Part of a small language model's weights.
Size: 15 layers, vocabulary 4263.
Training: a variant of SOAP for these matrices, 1301M tokens, 4963 steps.
Each number is 500 + 50 x the weight over its row's rms, rounded and kept within 0 to 999. Layers, rows and columns count from 0. Numbers have three digits each. The size before them is the row's rms in percent of the matrix's.

# v: layer 4 attention value, 384x384, rms 0.0985, rows 302-370, columns 192-287
# o: layer 4 attention output (transposed), 384x384, rms 0.0868, rows 302-370, columns 192-287
v302 085:447469471515468522478595532462463490481413479520635514524576528684512472555501471499523538473574562537498468518485560482518489521449494438443462561501561531532429473384559425446483565500572519451497541620473545476477552494561414549507520521531447504539498475551459424457622553557521464378
o302 097:506558450440565487435388477462431445484602467546458494478489534387593462476553541549487472477500505427500513522524531486486535491509519543538570444474468576527596544524547517510483460480520522599455434354455474539515478478374551452440559506517562487525455522573566566464399510490510483567
v303 090:479527512529406504488466602452502508492478543492448549433558515502562519526491479499448467644463524516497479498487512555587458447531487495581561477529586426577502496522556528552580375492462485598405454476495491519594456520580544418510506475481460580586476543464435569502494578431418514525
o303 098:540482508430586516522403445440504548460414503421548469548482444492458499411512631446505528424559578525530477514503495419493562559564507449532483546475458512472474610553412376474506563421510548465523455544486495466347523418478471490421427469529600413486606522507556494453447491604508529537
v304 086:490546489503481555504551463476423535422469490555549495512486507490514445492486533643496451467436566543476561492596487520476563500467420549429544465518512449501523569475483449524438470467492443433460509398480478550598534458468474525463593450531513482463580406514396503452466458547393467514
o304 099:560477421471613501487415514543618456561538483500417546435488549584519488560547464413482522566484418436562511525455531426588450537538535478578442617547462475595447466517542522568521483484569534487505482612555518431467547476592476460542517497513514537486462511478562398541555464454536533450
v305 085:485449563535475580584476531465526476426526508538556573428495503422482466500545494434552505443501491511483482498467402465463616465538545502543439528472521517512477491480480425505559564411463493561490547463433464516531579533478503474610429519375531581569504622507483544516565622454479485493
o305 103:500470488516477404513475466420552552499417517441475522466500509600511519581479490599559441534522453486500515504466491464498424441459401498505575421515444450479463560568499549505419426495412566441459404508598523516521498513537448460442530482589450505388578490517507552454481430496537578489
v306 084:571502536471513506471423500499441410499571497482560578457530466542468467519610460513575451530584547480478474464511489529586475541465520526538519504552497472522551449534493500480383438438373427451504581469471549544577498427507543439498395451544466536521385544557479598570557466456482540553
o306 095:455412429470487451544549448487553532485463522547345433575473468437408570445419512473496514512465555544519517520508515525437515342549441493482463428436482445523525539542478484473600508531544574530485421591545464522441547529486380538483545467405479463477577433433468453440490497538508461379
v307 085:480569556535474522465475465565414387504481556451544509578460510528467590443434457587444508463571535488400463584526482638559510484479519510513484569554509505527509503437513486506480505561357344505535474485516447523470488448595560457512557442529417406446393510548516418527568530449503596474
o307 093:514572468462534501471494435423470618506437453456440489379552520523528533518611478426571547526561454517546518444513453514528555497516505424492504446452486453545466561520520556457428547496641604552496464524476623397532520559469363544528513452522543504550548505459531610496511518553535452482
v308 095:453482535506482472566455475445488463540498440480470518446545450447516470494498564529510535447594543519542449548510505550491487510502458517492545503495415418543494506507457533466532455466554467564498501495523531506459497530547538421460440441522484510492519568535438564560548521510543484506
o308 101:424482475535481504519511529561561527480545576455461406546450526522449525557547419529540488586442422530438584445461498490489495440632492478482468425474593472440514524479498557513537551439473444486505499481477523494549489530440483522535482477479535472549497501483562503462434462544490559463
v309 087:524468474516481493464523480503470528532467545572465535457475550439495457528501504476577450441524401438359615461543416540576529484546476516569593474476467442528423511535509626505429468513486497475480479508472540432457427470540505501437559564467518527607518370538509502550470461480519527540
o309 102:467462521499513523555500540505536541458489490478514452452543515560499505508485412441499524508454546538565350497433551405382474542487513626439495524529504556493506481446514425543519480568639595546526510449450496496568576453449548479485395450538530502560522539429567479427459524450426463480
v310 094:438483461460514493517464505467467482383533585532487454547448476494449486491440499500424521544421462439477506416466519449492493415527510528573566532533522501551450493457545415464548498482549553507439500554523499453484457508623517417493434574506469559523472598578537477605468452484509460466
o310 104:542499518586506493483528508502580480593502448484464593470498440524548505521566501496525475529517626504590447490548497558450510573510468441449493474517502482449434477516440606466505533466459432524470529428543528490435529489388428565487491489449445531497581477401464591419581491473512548480
v311 084:426579417467516543540375526462510621576502466636436418444529440461497477426463581567596510500541535460536519444474579546512532553511464483551529428536548509531491467425523553463529441562542597499502512483548511443465453419528521537448541527564486562447510357463492481495487489499476473521
o311 096:528443544571514471494617461565456443408467446372563584492418547543554471496473541434432439549543513554445503459580465478480490552451533518496401645572456496496538563479476505539469572495481448524480418489528506540517567469427515426537454562482578571560500562551477473551507530532540537535
v312 077:520514495482504424454544491454502425562541472549476457498523484512441454544504514500516588494536516356574465552483417428388463555564459484482467554526487465478455520464547483483536593510471335499455461515519486524552476394531525519489447493467588565420570516463467447490447563653473503479
o312 094:491514504543480613536445456520406476530512445531554597496577436514506410528495487504520524524541513542371514440577575497561523449439555532585509468501567618492484495510426515460503494513491558494493437518520528505444522589361412428577534488456439499554480486518507603509509499363448580499
v313 090:485457496414464587552511494505475522602525411516465462553507505531489482552423463564494486474456521509548544483482477468488516485498501488433518587546468549535469490529466462602549495580519483490480495557406512486484531542453384579504561535427516522412471479417465396510483439464567566407
o313 098:587558498530512458493449534543428522468484562462513498539529533476438467531501541523543492432582451516461417506452510544490491608528481595570534465480573517427569476442503595415564572473516429513523494475576521577536515511479605453428539494551532494513562568614486479472490521476465423568
v314 090:474452492558433503496436529421600484470463565528533469488485508479567519480521485595409450526554510504532502500475531507527376533534528557584569416528477460425458489464477489528450518438492492534534608470479456495428515492479613471521351365462546504505514622452534533552505530431439461466
o314 091:458462522396489531563563445495488532470527502430460566510462502500465496509490538414602599497453495505442466541505503520543540423473567461442478510533425479460512495494466449466541486506551548448424456553554581526578473505512422507432454519500468497528449415530419550509483554582507501421
v315 087:479499522467486504541542485454652448484541449469517432527420473415521550482529471549525542529482423485538523417568413490505473440504469449487521434507523407523490575496494495435519402465442455514544614524550599420512479418500502528485492574465507481582441543507393527443563545371445519426
o315 103:522493435532473501438451512532284618500530459516501508438537522529428500472522519516508471430460552488450499556433580509551498634479511560531529493474549603479403465527517534477559591451503496592471439548471482583416445501479463481527420474437571463514486521546555511559496522628538477514
v316 087:484556492461472432445486491514519522507423519434482488463558551581484458445530480435522500452459452426403495511494571488517466474379543556429417512462489562528434467483507511474504560535452445508524604521424509547472455429460466535598464554514387497409558387534514447495519519487479554452
o316 102:438441488523555513554531511528464556503504471514527459489356513405524561565497546587448503507598523568583482536473499420505518475479509442474541465515468491504464495468459517548474512465460567538504467440490558391447474552471433527426571453461473496536460527451545552510370503479442478503
v317 086:457459527469461490489458447567469681441406501494526496458513374571516508521547426542535564534498501492516492516478431403447472519510455507383565517531504515444471464445571549507577497538496529408512532552497461506470548429532454511596581485516433408418363494522476504474550437425516587463
o317 099:518498398516485530444556543495465350552505552554436486508424571465516515490372594477467499439476554554493532480560561582636452528520526443508516448539484487546611553498423467541446579490471551533432464489549569462511492589441519506429387442408461533540593577504446502496494513609541406508
v318 088:432572520444512502536496510590452514548525491486495509507559563530503460501472460540470504594505491528525570452565440545429526504469541442494449468421419506585507407589460518556489415447439481466467325388478514494550470515476483464519543561553364498466462521455428461556483554538469480463
o318 100:574447433636500459419484541450590445481474497564487430485451333555438602562491464488582527462475468504484516504404486489528472502514458581493512559549611499449510597450573520467444543545517431522522625568569448531463550509514499574547437488452543541505492383521488501451601510445495475479
v319 086:494551540598540470439480441474476502477522537448492467584591536549458532522491432455401498458423473487543481457558507615569544551413459456542568570551502446574453533444491495465554503497362441556552471460577517520504501513447451489478530504492518475373494483498549493447488516512424539463
o319 099:493427483403457513418466534530454428494428415550478483454546497462506456456542540496545548518550448524452565536415442416436470461555461529539470456469501590526486435511573492471465459580609550450517510531378439477477482494507545527514526524500513495519512486527594493474521472490578449533
v320 085:689474501525539512493590457525547448446546434577461455511484537532530494480537473492512465316514454600516529425543458605468480528435442514477561522431494549510495524610504534528389554536460505546459607485449466451513413547579473577476536509417361492462544508520461417457580470515509457490
o320 103:403584511449440499420512485476511435523540568504513520509456479444466482474538539484558474525531510460469485577502520374585545465529488468463469553515521497481466470446512421466575398526539447467610475549484560480483625416407519466549530498498616547522499505437490489488414471489434508507
v321 081:497434560596491555445534484569515469410343509490475511438498492455501570455486486527510434553568390554440493509383505472444461501475480503442514459536478469454533588493572531492573516436452504529517458517426517427531456427525416511424522476456448507437480469440461456393583456653599449491
o321 097:510570446473485421554524514408520518533592479546568428627538556495518458475482481478535525418488523446644464496617566511590475526536486411561491603511543543521515505517474468534456445533501445444434465465545510609498566594455564465561474554521494420541515503488520449471507563430489438437
v322 084:533455484483559576504538501537473525475416539444446606546539527431417452475473553398526542503515586509554476520427541430370457495547526491485523601474496477524555519439617442533430476494524545521399396483475408486434515440519457361504454493528501515462423555548567554515425422537544475609
o322 101:500461511516478478543470562529549508371533592544557497468438474559541512525390558488496411564506556558464580470578563468598465429458510514428465334555420474409483512473448507485551528473516463471482610495573510483533530507464520534453545530520488495554536386509479508523574505402499504515
v323 079:485427407594502463502493522522421544517515389466546484585566470550509587540449495564512515491559474561526423506526466573549505564452476502500462443484452510483546525564571536380427484560461421470503488517435486495474424558493435498567519424500501496414541508439539471528464549499540429428
o323 095:517574516522417527497520499544475480516602585495522493419407536452497396467537509470525534415474489428547482465449505523454501515533528485451596511520507511527599519430466501612521439470615550476543552457491475501507544520582504504420424517413557430508470453509564470496465449449491463546
v324 080:522505470580472510451598537438368582531572529555484531576548565528435508483443406471513543485611480439512521443446479460505545454468480529570506505547579500487466534543473551485482500544525487517507481531502392468656506475555545522520436348525447551523441529566542438538489558539548455562
o324 095:484410546496514451576434496486573411580477465409511428502481497492402530526546550539598537555401552471509524491524534521390500595545543541416545506511509468485562561526481503496477554494497484383492554473525599572395497461580491536413494536545544453499561454451465514410530402439522490386
v325 088:499452505505522518494497478522522535457581466511505543400492553538518454471452422601493634463594398458513579502523414479536458463450531472388532548446536591543512590417441469604340605518546488519495451547455409523410569592425508550523528445570489500499472479582480448428494461583522546455
o325 098:536540476449525440433589499531469457490490483531455461508539410482509505558525471449494473416458598553479500586448480538485533534525503530473398471603451436422392391524559528408527528507545478438567477483461514434525464440566524513540510537480507487460580512469553504561478527526456522525
v326 082:515463548441456478536589470526519489432410497507474403479407540456497515456521433529552464473530509398537520457587500559564531569418517522469473519509544451479473497490556462514465467520514429497500531458565630510534556549494553495494500492514515391476436484525368483561533540501435497519
o326 095:550562483534484494504468513482458542543511506562555532537541519522485490510440566449442530497468459578557554492503488468496569402494466455523481546456442535579523528549511544492484518479518497572561450596445385541509392483463474428484464456552460550504500601472643468469476542563499504424
v327 083:530480431469524497458525537478479512474371538521496405562501496500486528529557570489550408452502431444470499515526567493464526466476378542468431594447537481395575542505565458568484514478474384512558505502591549482570510509473507491370526501483498502595540504513432579581464493517434585487
o327 099:504475551563547439482469445499539543488568539449516555453518512552507466475511407531421572514514461506459472532478445498531479552514604472558480434542435540500503507464547552521511471559501601526490511480459359576481561533536517535586459522494549502450466487463461346493492474501501462503
v328 093:434591480514479449450519589429488500457360499455504417500413625514545458508528523533548483443518553505442575520575528489625573562509455488576552509508481439529472508526460533440469469446477439433525479449591460514472457543535475529513520536424483415539540569489483566544480550424451465561
o328 103:601444498417499563490477457477514550610610439428550608484528438521477523488508591495406529575435428536516485485447502537414422486580497486477528478570518511526460454507510517537558498491567540597566458528475600544534536531434520483456425350564504493509485432438518433545522435539558428388
v329 087:475463509491507480454450492550468533478478493463432571485569532511546488412461463478478506432437400416488570485520547522524621409454507562402510484556539543444439499485433422430456554547334526518519492501440429520444513472425470470481607537607536566395401472523467489473477524537531575502
o329 095:522519533505447513512586511487513485531436532590463444549531475493463487522493455445566484511538576546525419498536457429554478467533467504568438491489452518553512520449515626470497452523633502412579469492523533565577607501576494518547486560452446562468616423486528493443443421495488437516
v330 080:571441501556495393515534463488528546530482473448543501430457440465386506572470559474536460541531477579498502455475479511482519504482487464438474492543477459589617521449458494375565519454514528553465498492529516503450525481429492532465383544416475462376507441507464517507572520547472512496
o330 095:504496514504534453493385541564517474492535423548479407499497501546497509528417446421480553461444531457437507521475563490562507525496498587605526507521508522498463530428496463640501539490506526497523501452399501448640587517551548490570664532481506539586470440516646526491493451380480480486
v331 083:591405402442478527417531459530483484516544447543540540483547534499492532615426467517526528505558445436508482459513522546463530550514566392434504485596600602463522474422521471540576495509585515405492473509430472521453551558536441502456552558548462529452519441399565528518478487507541456487
o331 098:449457568561537451507503583395484545426435487430493555533488387477479492451544526502501478527398606600490418457501471503522493478521483532528577550472391424507512480560478511533536526453492424462414467486482508534526505544450559496515475523483568495469532536544448444430474564518400496515
v332 082:461522497504433471537556529550494429536534389395422443491454527496371551556470540548556593536402509486454525571551470538545476504481575493549544483529428468418474549544396536499535486514509511525499476566581533532569522468578539403557571507528510504505589538439541459498451485486531529474
o332 095:600491574508602522441493407511482606519520535556506614522559561515464454439643556490472445498589428523571529479466515488507514483508418585501556585419544549569546482471527509461536477454514466540538472417373558470509568546429485553443439520502530470484388516485525483465524573450481471584
v333 084:484492559511502460500468515485507570508533456454531502587513476486569471507424550613384608374548566465577543565436405482478595609665543549533431558570444493576469544450570448562485555612490509478524514449458504517612480588512470541419516545456481569489538558498517518549480553401498529483
o333 099:482539476486483551527514500486499482494491508413411447468437449472442513535520443489547438606525450459498450486531594529513436461409431418451517417432488504459521448574495538427533480298492484524512484488425560603444528463558534449488528426504574413521456574596483518478544415521554478488
v334 099:499378545532484485625465558468538423469543579503489526428521488432564529536444423547495480449504480585485512564471444512504567478492569549587469465512477496502472528410536462513378492435538514506473508463531540440545474396545467427455353479499545581539474553493504510461537482536452471500
o334 103:426534478531525520472545501492493582574479443478529540560459490571456485557575547424472514555505463415503399474423501516473402464415490409492472516514484564499566503554478565456607480518512476499509525502538426501446570583507569525487495489453421511496619427588467583544539481364506499519
v335 086:468461494494535477503491510523490502471472565473480572473479451510535450477523472483584510498578540557592491530441514476516484485534578498552545511515466458550511566453498482427492505461454495524540471531511585486532534485498527567442471583524497484450569515476453616544408413461497515493
o335 092:512504505509457463593480498470542542496533430507478496491522534527467571665449484593482521565475562511408508402547565521458537526444500549456441453517487498499524421539595482586531518481507457470470522418474426548484473516427458451454477421491516484614496544513569452488543564460482524615
v336 082:529439520499572490468481511536418539585561538464447491489535577414527445473529472516492481540582470457593460664472541502493531498412504381466472468469536523494538559536491459458458547478508428550431569419498425487518548474498497447543437484361408607516464426580521470549556529456560487604
o336 104:534578495499515476472608467559455472540456461507529513460451486515481488444509600431487470499427596504441546413415419503508481457605509573482511556533525478527473516427517563591456478540466545436517491569534559471441487538515539584512557506647573395511516518472486509448454465557451518401
v337 092:557454558478510598611491408580370532480614488504450530479506583541502495399545453575523498480503499463491477466487564467431562542490419594487508539464544606526474487499522488503502540543579354510447490525500597502563508481446487438609529494397381515343529480504523425438457428579472485503
o337 095:447564502451560482448485514487558392521420545566526456574552462483436514634447517455493516462455425587485487544508449534573407460465496436485492494563528400522525563559518466477491460529420530547560478491451379553441496553530403608443525465588564572600448503519515511496531525501480474498
v338 081:426487499536502451488516453422511475472462572485617443513523448571592607576477457484482501494608567581444517492388457452418464517552563517532431539485476548537479444459451495431505566551444562552497521642491490483523567552477440575508475449497535579499456435510486487476555482537480510496
o338 095:479515583547563558524403450558453501510513525510430449414537515477448465473521481583526447503455435502564447467545528575491550497486518540504503471487517462452552488575551467543497510387575496411504537447550540477515371479459621495476477546476526415511539496526527560430408451531508473525
v339 087:379500437408518434529399522496591515441438475487461562570496450504518537518502539521504428488486486409585486484511638562513565566452434471543479379378428452482435469503422563497507505493499454358491470458573430532500521620495472535539524486583550500625548551488359536554451462467400528531
o339 098:584465467503409525438581479540478569540493547497530453516550574554457429502443407439481503456469523567410529489470384442515403472468602515382463525466468575488568526539516448589498457430467518576509556548481576548428516452559513476459487530372422531448504456442541466505514435565573534480
v340 086:551560516531528480543559471480487544470571447459523512504484558484526499465495496550402473456582479406493551459487487513482459422441475585603452411560493467452494479424444466586525511503534460504523474504517496504535547489488546521488535400510464440502504437572644445490567487490501514460
o340 105:387518593495518447528460541482506432528475456578461498543476448479494477524528422470555463473501502553493522482551547481479525567462450448535481657444539615554463550523470496416363478590534600588500504504486457455557464496414519536453493607595572487453577545411474491535439543527492514432
v341 086:564506446478452523520461512523513519490497482538468387389490590499560539360503536449447422448489400509505488424508456448540518516386505542530481474483505437615603532563466575487508485586496605524560499522591539514438552503410504426527472516555439488514454541511602515443528529524488516622
o341 096:446493604563581511463515384476552516488514498514467494503491483555480507565448468535558559493461515600521560481449512420477505515520430377550515520523514567437426509510498371476461417513491464458529577451469442529591457482574555534515464383539533487460504473566524504578519476480544406528
v342 086:466473552514534540535503531562522497562409534468505454508467496488579451536559460490553536463545458479535639450499454526514460576524441545480507476548411542521562499454445576515523450510594534446468542502549478450565536469452496520389563430504438534534455405480432516542505476489449534474
o342 097:438513483425476498447483464542500514439565441575588655515446510456428488496471528478482481549474458543442417509500527542478500446473544519506549562508563349492457540530473499444470565499499481545581503545453585531460466424463577448566530552453555534483499554556475406428432477463520456526
v343 081:447512549471549528468435605480513498496477482592499378492464585597554470525443537518478454499455476461471515590458449515535551534451454519454476486486507515550398458593454473392404527597503489452560494475593606507509478504543471515450488593525583472397558448425576487398485481527448499449
o343 096:482542510529493533505599445542484496442517500504464538495495499439522521396468377513500620485579514494470573398552492608525512536513470499528554578529546563407499467490553506571560516464446519532526519479459415498550455519488464491502593473500512500574497532496427429549446478471477470531
v344 086:453418540490614536380499486528503482477553469509486492532494541503441481423448532473425481503436484527542557451435515454538580531491565497643524344525487452484508493631512520572583474471492559492459434470496479418529490558458491418566314525565577540497488521527595510545477525436493485582
o344 097:517506520530388468512529561436500498485436467472518462499519466440575468543486446509543509493586510480476422559527483544495379560515485496415520609525615476481551506451508515440448433557538490470553515488578540499475485406541539602503583471484529482534442468489392532351565457481603508447
v345 087:487443540507574510514533470384548428426473431376454453411361506481530561488523501563468444478437527468510408516491490442512457493563510502508385446433532517534501464450543514474555572444520526464443555518493465444512507472502387499498446432405484581571497471596508469523476483417479495459
o345 099:480579487503518525545445544572533532575501553586519562535593469550507415475550551553535542503481486427455559498521445529478507463451533398472566574549469481480461602600573457452478438510541433481563441486575542485485520487565532514514555516610497383396518478442525544527525562556430553508
v346 084:485539531520436400405438415464516487458592476511517535538539490457451550523466562418480456454529421483461483489535562479501498423544627482495466472540499419519576510500515587512516520431553581522477518497544417502485481577488530488419488541603570478489496460444501491475459406379491476497
o346 098:508460511530519436562496596543486561578466440494527509513413480527498515469562383490513420539475555503547587532500468514600471502465463518620427467488526596532571509471458495480411549630440505526449490565457584497464500531529521511561517474360449489548472542516530546540544534605468603473
v347 078:484481455495462482454578416524480457363486433471488451432476508502427477492497533406495479580518604527534489491477508439503487502538456506405466516487512547490600585455477398511474389455424436512558406532460474516456511493560507508423520382477499517431531557535490500531514473410518474515
o347 094:471507489472444566427451560424574545506534532524509515515425577438564513450485465494547573464477447439492561488490392526503483566458511517526532524585415484463454422404603631501494546491543620426483472464497575548514434502451430432546468536523583446441513499413483429469540520516481534482
v348 098:460504460506502464536443501482520492426459507537501566483549409478544562541488501408498602597509560533611431522393467457495488541520526525493520437487421445441470460495512490584574474368497582519448517541464508446530522588441559455471470502443597497576460531443493555535543484476529482509
o348 100:562503516531381453515534562462530531600572451460504489589510523452428513509490525555492425496482505468380530519526510512475490492565545445559525434525654554515558491472413515468532554522471484474465509481535455494468500445585550538539445507537422561501544506506433551436465423520540485409
v349 081:553505507631393489518503515455532519512499450426475464440401523445498501517479453470468532519511535479459533502477508454505500534572621509491425546512378471519503487533598444456544497540471566425496438542457525451564488470495449467617546498415516441446519532470528514478517554471555400483
o349 102:503554500499542529425457552529527509464611498502509505505549518532517471457631498529553455488448424530456530449452566561478494498519453464442565443448542458486503446493462500465518467516513488589520573426490443406462486633524535441442463446496479462608496519490532509582463425529394502541
v350 092:525508470521485581523423468521506476520535520448499556458552425497474510500558463456477522511469554347485427536533461518511501502506455460540516492487505525530384454519525461505533455464476485530517496567487437589492433393535478511536465536533470479604481564521438443504405470488535553552
o350 105:447404511438475510525519511519444487536436484546466476530479526553517489542416581491484466513593429580542503523471498473443504469463532586511442430539470526424558501418432526444501515468548519475475484408450489489503550526486395506461499481491525570339510452463517612396610493565456472480
v351 084:536504501425475416399522538495486462544446517477485491426440487534471423507533489555462390553423576479478426525559521467445515401473549484481515407546509446485518542518468570470481449536501511572425428517484423503540497460460436518489416531366559562549469541544467504550464611441487501602
o351 096:492415559538481494685451498467512546446531546461439490490475501421584502501480552417543601425517428469510526332448482551573512570571512538448525491462472536482518515451524558462525484456511543441568600514509605520460535548510539511529526474569405525519490558473582501555560467515547571434
v352 091:599528497482464502443482424552500487511487555415521528516526424520592510547590444557447480494573407436603430474456598531479509608505559560486482476473622449579417459397448492557581481445422563463473547466461561548484497409536547456561464546536482564487624540566505553435604417488553513532
o352 106:483472389525545526507555543453470506550505454531473543477539560457439474518417475435534454527473610486407508481482404464492513358465522403474535453480385486483565485493544487435383488491535445515441385477444456426507450543427424526495497526507577439539412456529450468568423524513427483462
v353 085:558482469523471555439531557471520504416450432459546498440440416533512504429540547451499539571507452509628444475492472468556530380514528458527526453529559536514506571509539519498525452526529471591485444483507473508513423477508592426465414447478481531493473493495484500458432476453481498599
o353 099:473478521487512500521467440593449594579537506509482521432568472524453540516458497511535528496444473485465565544565544585441465639535450512491430505452403464422481476427480465508455520481449477476508494445433491553479521448492491554524500594558547442504486569478558444537543542534544461481
v354 087:461488432521453464611483450461507429469479508460485485431472516483464458479475532553493474593507505501520535430399562525439484441547536556489470486532446470590496535611479470521507453569563569563410497508526536594409430531506560367484483381515546599536428426518506549432600491455576484520
o354 102:536503461554515493355476507566503543519500515563507459557510487413546553492482500514522561465491553516541569561546466478582517498482473473413567481540564423583543465393529559487515505420463500425507538458381528437600460514485448496405359586460437395469548644490447569483422428545482423541
v355 089:516560493505529524449492604431509442528518503499412515471486577529558492505451585548436484563519476485451521556470480594479502521536505460583558446482510446561595472478433398479446499392505538435576522522502539535512471598483566507598533509536499543541521537523530522523529609473593482454
o355 102:461496480496581498493491373581480488497549475559480480468470443535491472461494393488577528431499565505503472334544536518474505493488501546447468554479505533482460487588548518491416494548472426515457488515522426460503474404524575553463566539469555504589535490526481491525509391551439520501
v356 085:526511520465544480464503453484495369497488480445484476513482515573478518472558553508454477549513505485437566588580550595564499520508408596383552472539370460567645418542559519436465470457503576524495468488487563551590510440457427502418467556518515536470492497511424550485575502602482465687
o356 102:490469520534495559490453534474452550503558547585524472455556435423497446493406448470548529462511486531634407416402481385502493533461498494537479545447495459425398529451408487512573506518412454481472451556520458433494434527562539556511538432471564475480459541523506450517426423447511561424
v357 082:472413555553512507498519554535477566490580522475494479492552540529597505502431527478547506446551461493525466598465429570473484585545536559513493593487582518505556560404405479530532573454527511497534467451402514467487408554451517474537436543466489591454506538564496550456444482513531470427
o357 099:538575520492526441510447528533571489492456576477534490530446458439471468490617438558466527528463570566440518505517558390500497446520489393586496450527452496542493424500562446544394474489472471550506521562554409561458592502515479475485641484508567455530506525494504447490492515414506508583
v358 085:483557452555524497519486484500442553552521508489538509462542427548489483578443549484553515444546520531442528510490504466563457502555505482331515450380560462473436486401468400482446548515420526437526507506498596436471463541488435664445491507527491478420531501502501471474543528606533524432
o358 087:515424569506497501555464501606521529521441460525467490598440615432472520458484478550435540517484518453566461463461523479519516513488555485548461665582417460559614519497586542550489524465563419486478488550491487564555495451601504425470502487472483582537469484495509494513464414514519523497
v359 088:481476555507525492555501454498484428587529441521603457532457529426449505483509470505485517559448347539462500456526446484491563433505453394439504558458505583513460515463525443510506519559597463536547445599445524416485522464374508545486553663475532463547497450540510438458501483533553561485
o359 103:482569535470536542422453496560516559470441543541494555463508519561589509523520495534481483377570575500623523569549534506512501564474492624581437509484569500503472482493552511487399488475500521553584501485502386517557506505627472574569525496515447458492454400483559480486465519465529487483
v360 081:508409506398529479596549499550593386508517547500474520520536465496400497496531516517579424539524541467514460530549419487519467451535419477499486420431469540555508525550490585556470522583561534490512545474477526534520502525510533472537486505537508520515487463456624483473473515559418392573
o360 102:543483519486538474451373541428447580524457465518471520536515464503574497480354590505468565424441447508574585560384584485532425510471570615442458551551470568500473451494544492438549481436478490502469384510470398455424462532529502446493536513492415525502450506465349555560463461473520545506
v361 089:497512452405489473434447504560473476479489474521485550501525487467521529535454399520516541447514444477538498523397485505478459513491528549477563532523445600430384492523538521500570512573550493500516394496534559432565473416475461643546615442517383451458426475524461500533468489629480492527
o361 094:483492507632462526451520449555539511561497471493492439577505480536496498509557581416526487485532521503489526516609491459574546485481513427472413541423583422609616544491501460466540545493455511482469576520485439626495483537471485389466454529528552531477536487513576399503524450493507461513
v362 085:571503491546472466519505455430458533458501485461435487577538385571412547496463562507490447497516542614507513500519525469510510476398474461467422479443464458601513503435554531480413519473540465492502491542458460363605585468540515389540492589549447455572489510442500468483468517531506517543
o362 100:423533523487580493483532538444512588555495486452480526473411595443493465533512461476437565552429508521502470444553547520520509548518603472473573489563456532427444472528474555477475446441483607526434534469550502555497463540482493576518454419497520586454494514557506508599537560455580473483
v363 080:472499586443438516530528435477602506519451541434442414504519570437392424547443410448579504506506512513475520497474527545512548511503483528472527498390390552485439576399424468491447465490481488458435360465554444489412531459487527479493457557515552474494470465438485474475459571504520451366
o363 096:497540501519496490534512527546392560431526431535574571521476461664522465529505528496463490517514584462520524474519557440527489555480522468513515488538613449498533464556524523523466496578588465475550543574457523572546500511445555613509651552479507551539544493624508458439563508448515496510
v364 091:521451509483483476543502532509541428415495500466519469471485472401592493519402604439464541522467505432545518453515502436564433470494516493493494449493454466462464423535517533501656444440446483420437526415612438476492481489524541439556411559505568499577510548533524587524443523529482519615
o364 102:456538495546444524477503478384528589542583485504436566498544498633381509537586439555505463567501574616463473565436482540511482550512438575553499558463537515472450556450494469540427477546467577576451445610416630477535499539510509541504565437500532545504486476449481509521507437537558521401
v365 086:518461436602468438532519532525471548495396532460469440534443573540428553469514494501517532507538545539533500507527417566391468531503512511502501467588456479492529569622330603430572480528457463494583495399538462476497524596514357460490473543560449465462486505498519491468492568523467519414
o365 102:433493572391513522482542512497557447506598431583546502530639520451572514459493610550437512441474544440488588399486546498656463507524489502486508499428495413525423409483621425490475457501579514464418390571474442494491558419506581545483496502468553469448524497526441529508469463494547388575
v366 082:473573422576513546481499443460573429537460473505479464578523494444510518527570528492488464506529438515473484409514455454544506537495516429549497535400522546588515527525508498484577558524507464488478493541486433437537464436477409581348571532420515429568596581478491465456532488550565588554
o366 096:487432535418471473434511465475511553411453561464483507532509487532400513562458481451561629539575471448524568539440500558352561475546465516495467477538513508512519504508513535541489499473556472533471493432466542555506502439505585396498388505469541560360460444519525512604422511439414507472
v367 085:465463509532459428397441525465514406605558468495545491447581565488471596516492455469503521566519483434565499517511529480492503407516559451494482506482461506490471495509407467472538622531373543414465495464525507533494490510539575525528493562536621496584636615565496560452527503571431453530
o367 102:519534469477523529505496488531480551415504522426530536490422410487544407485444490513563568501503515522417469477503457495589561614483430534472507476547489468521547514450536507548452448504520563508542435584431517536480427468504372536471503477447401544415443463528501496463578506427499599450
v368 083:578544505616486469537538480573374474428457466553510521404526502513450498519532457384528515496470427529514428501502477484389484554534503514516524420487474493494530442561534616594513541431513474492435533514467560507489465476514401540554433614525579598486577513472546528556539447547610472588
o368 098:480462467376486493424362482438549517502549577488436485488435455475571520496425507616518514438474458504586500505495522533513488405519415452540492496514467579447501458421506479508490457599452443481599470512430510480444461525513544476415499504425530435538501461551462540422521495424426576542
v369 086:480547485433551544445530473519413525610464480492510543509569536549493485477396508486533615454459549428553480628562532516447605465445441495494434516522472521493462458516544529522451430544614478437549523553383442496451602424459521547480541465482407403453460428473519459435465407685469486494
o369 089:473528516518537478530499430556599527448541459552449515513455474582533436520496462553438442409459452521440513369505418512437446571521507532438542545438543584546517612393446518474533625568470535486501402428551524518524528547526435608497556538547437598495596468457514492499451585460567485505
v370 087:492492438654478527438501527462466622482505409398464480526505459589517511438544590533565524494541438531510461482559462473506530518501535536553491462536486517559551534494449422557498526383603487505492498542549533569525456525486553468493480510468557490465573495493486566551515408556541571465
o370 101:504536551455574414538529481541558405486574618462570446452552472352483487542449478515448555533468545464486554507457556546492478455496452449494445558456462557482516470482468577467501474495440520339516564476489508459537603449560424568509440545542452484532483491491541448531511491428474493591